Weights of a small transformer language model.
Size: 13 layers, width 384, 4 heads of 64, MLP 1536 GELU, vocabulary 8040, 23.8M parameters.
Architecture: tied embeddings, normalized queries and keys.
Each number is 128 + 24 x the weight over its row's rms, rounded and kept within 0 to 255. Layers, rows and columns count from 0. The size above them is the row's rms in percent of the matrix's.

# layer 9 MLP down (transposed), 1536x384, rms 0.203, rows 1467-1473, columns 0-95
size [ 96  96 105 112 104  93 107]
[[166 156  91 108  94  97 150 155 118 165 122 115  98  79 120 121 120 143 124 133 113 154 160 121  92  95 176 117 142 103 148 133 161 137 152 165 108 109 153 119 136  98 129  95 158 142 135 127 114 133 117 156 143 123 157 104 143  66 123 116 125 110 110  87 124 145 105 134 121 101 115  56 108 131 172 135  89 134 153  90 108 139 122  97 126 119 105 132 160  89 130 166 168 125 137  78]
 [153 116 137 113 120 127  97 119 144 111  97 148 134 106 143 153 155 141  79 109 127 103 149 138 117 115 119 117 139 138 139 149 130 130 124 159  89 120 110 123 131 163 105 139 114 129 117 171 103 124 140 142 150  88 133  96 144 150 148 169 132 131 123  97 124 130 143 170 144 110 139 145 108 104 137 147 105 119 130 108 104  81  99 140 114 135 102 142 124 110  86 118 117 113 146 166]
 [147 135 148 144 117 124 107 157 123  90 107 121  92 162  85 159 135 127 147  92 158  67 112 152  69 106 110  86  98 112 157 117 119  99 141 120 109 134 136 117  89 102 155  92  79 114 121 121 123  99 174 145 130 123 129 147 142 127 128 124 147 144 123 129 154 187  97 112 111  91 142 121 123 122 111 161 112 121 108 126 112 160 146 121  84 127 104 153 130 114 131 130 165 103 145  85]
 [141  93 141 147 121 101  97  98 113 172 133 123 157 125 120  97 141 117 146 104 137 122 110 134 143  93  87 110 133  98 129 132 149 146 175 132 134 134 119 123 113 151 128 119  99 129 110 103 112 150 109  98  87  83 134 145 161  53 134 148  95 144 107 129 104  78 152 102 101  97 136 141 158 119 135 143  96 152 123 123 125 135 108  89 110 107 133 157 154 109 211  80 127 176 108  78]
 [104 121 140 128 128 150 126 123 102 129 101 104 108 105 129 124 159 149 101 147 123 160 124 130 112 203 143 111 102 152 177 136 152 151  99 105  99  98 164 150 159 115 101  90  94 139 112 100 117 166 152 115 155 126 147 133 158 121 142 114 125 146  77 116 135 173 107 112  99 144 118 179 147 137 128 143 156 122 111  98 126  87  74 128 128 131 152 117 116 119 137 172 138 135 147 113]
 [158 109 120 100 102 103 122 182 157 148  99  98 154 138 144 136 161 104 190 120 104 143 131 137 133 109 114  80 104 135 143  78 146 134 106 127 135 153 151 108 139  88 143 126 148 157 155 152  66 207 141 148 110 126 179  96 120 105 123 138 115 111  83 134 132 126 105 150 122 178 145  67 120 118 125 136 137 117  91 125 110 121 128 116 123 115  87 134 157 139 115 118 128 101 158 121]
 [121  99 118 146  96 122 118 138 111 168 117 103 147 133 125 127 142 141 116 191 164 112 123 103 104 117  91  78 123  86 157 152 114 124 128 165 141 150 160 103 146 127 121 123  81 117 121 155 112 122 135 136 120 145 155 102 121 105 145 139 113 128 115 123  85  88 161 116 102 124 105  83 128  78 151 140 113 163  81 110 129 120 129 107 104  66 101 125 130 103 117 105 118 172 112 122]]
# layer 9 MLP up, 1536x384, rms 0.201, rows 1468-1474, columns 0-95
size [100 102 107 100  94 103 100]
[[104 112 138 161 146 116 129  87  76 129 126  97 142 159 127  74 125 126 163 197 147  82 143 135 118 135 109 114 151 126 177 139 149 146 165 134 123 140 141 121 114 104 169 146  86 121 155 111 110 131 149 136 115 111 119 157 106 132 143 141 110 152 121 147  96 127 105 126  98 161  98 130 173 139  83 121 141 133 139 142 144 155 150 155 104  99 112 125 138 161 142 105 117 107 124  78]
 [133  92 135 120 121 134 130 132 176 162 150 149 151 125 129 131 122 105 124 180 165 145 115 142 112 127 103 152 104 140 105 110 146 165  76  95  84 143 145 152 157  96 152 136 137 140 109 140 146 168  98 127 147 149 172 133 149 102 149 184 166 108  86 136 157 119 119 133 134 116  80 144 114 131 121 126 126 122 106 128 109  71 205 114 148  88  95 103 109 160 132 115 112 180  78  90]
 [111 106 124 147 118 150 120 101 126 136 116 124 144 129 178 134 167 133 125 139  89 109 108 161 134 126  88 133  98 162  89 114 112 113 114  87  89 108 155 112 139 116 143 142 151 124 145 126 120  88 127  90 136 175 106 116 181  87 158 140  88 131  58  82 145 104 156  97 107 140 107 191 116 138  96 147  94 165 154 135  98 124 129 110 163 172 120 148  94  96  93 114 119 120 141 136]
 [118 136 115 132 158 115 120 105 118 125 149 123 132 130 115 149 127 145 123 135 111 151 132 115 145 133 127 160 125 106 147 138 108 154 131 129 121 126 108 115  78  78  85 156 135 152 141 150 153  98 117  99 121  86 135 131 123 144 124 123 141  98 148 166 110 101 116 141 134 120 156  95 163 119 136 144 140 100 108 102 117 140 104 112 109 179 154 121 194 128 141 154 116 115 126 150]
 [102  97 106 127  98 121 137 105 136 157 106 125 121 133 108 150  92  98  98 138 133 108 101 147 100 132 120 138 112 100 153 139  89 117 135  83  95 124 137 145 141 106 115 142 111 132 158 171 147 101 138 159 101 151  72 116 106 168  95 111 141 165 165 168 109 130 110 161 160 112 113 150 105 145  98 161 147 154 105 121 111 156 112  85 163 142 117 124 145 132 127 142 157 135 110 140]
 [134 142 105 115 122 166 161 138 103 164 120 116 150 156 125 195 122 169  99 160 126 127 102 118 114 105 125  92 138  92 137 106 108 103 138 150  50 124 144 122 155 118  92 140  74 126 133 132  91 107 125 177 123 140  95 166  95 141 154  96 106 106 130  92 152 125 148  74 126 132 125 172 172 169 133 154 136 137  99 153 134 143 163 149  81 144 125 110 142  99  87 133 132 117 144 121]
 [111 132 135 132 141  93 161 126 135 170 142 132 124 110 103 112 102  95 165 161 109 103 156 113 142 152 166 178 121 128 141 136 122 178 155 105  95 128 112 109 139 117 114 106 129 116 165 152 140 144 163  88  99 147 106  91 140 127 122 158  88 151 142 126 157 116 106  86 143  96 158 123  91 140 158 134 115 129 154 138  90 148 122 108 141 141 130 103 153  93 156 142 168  73 157 124]]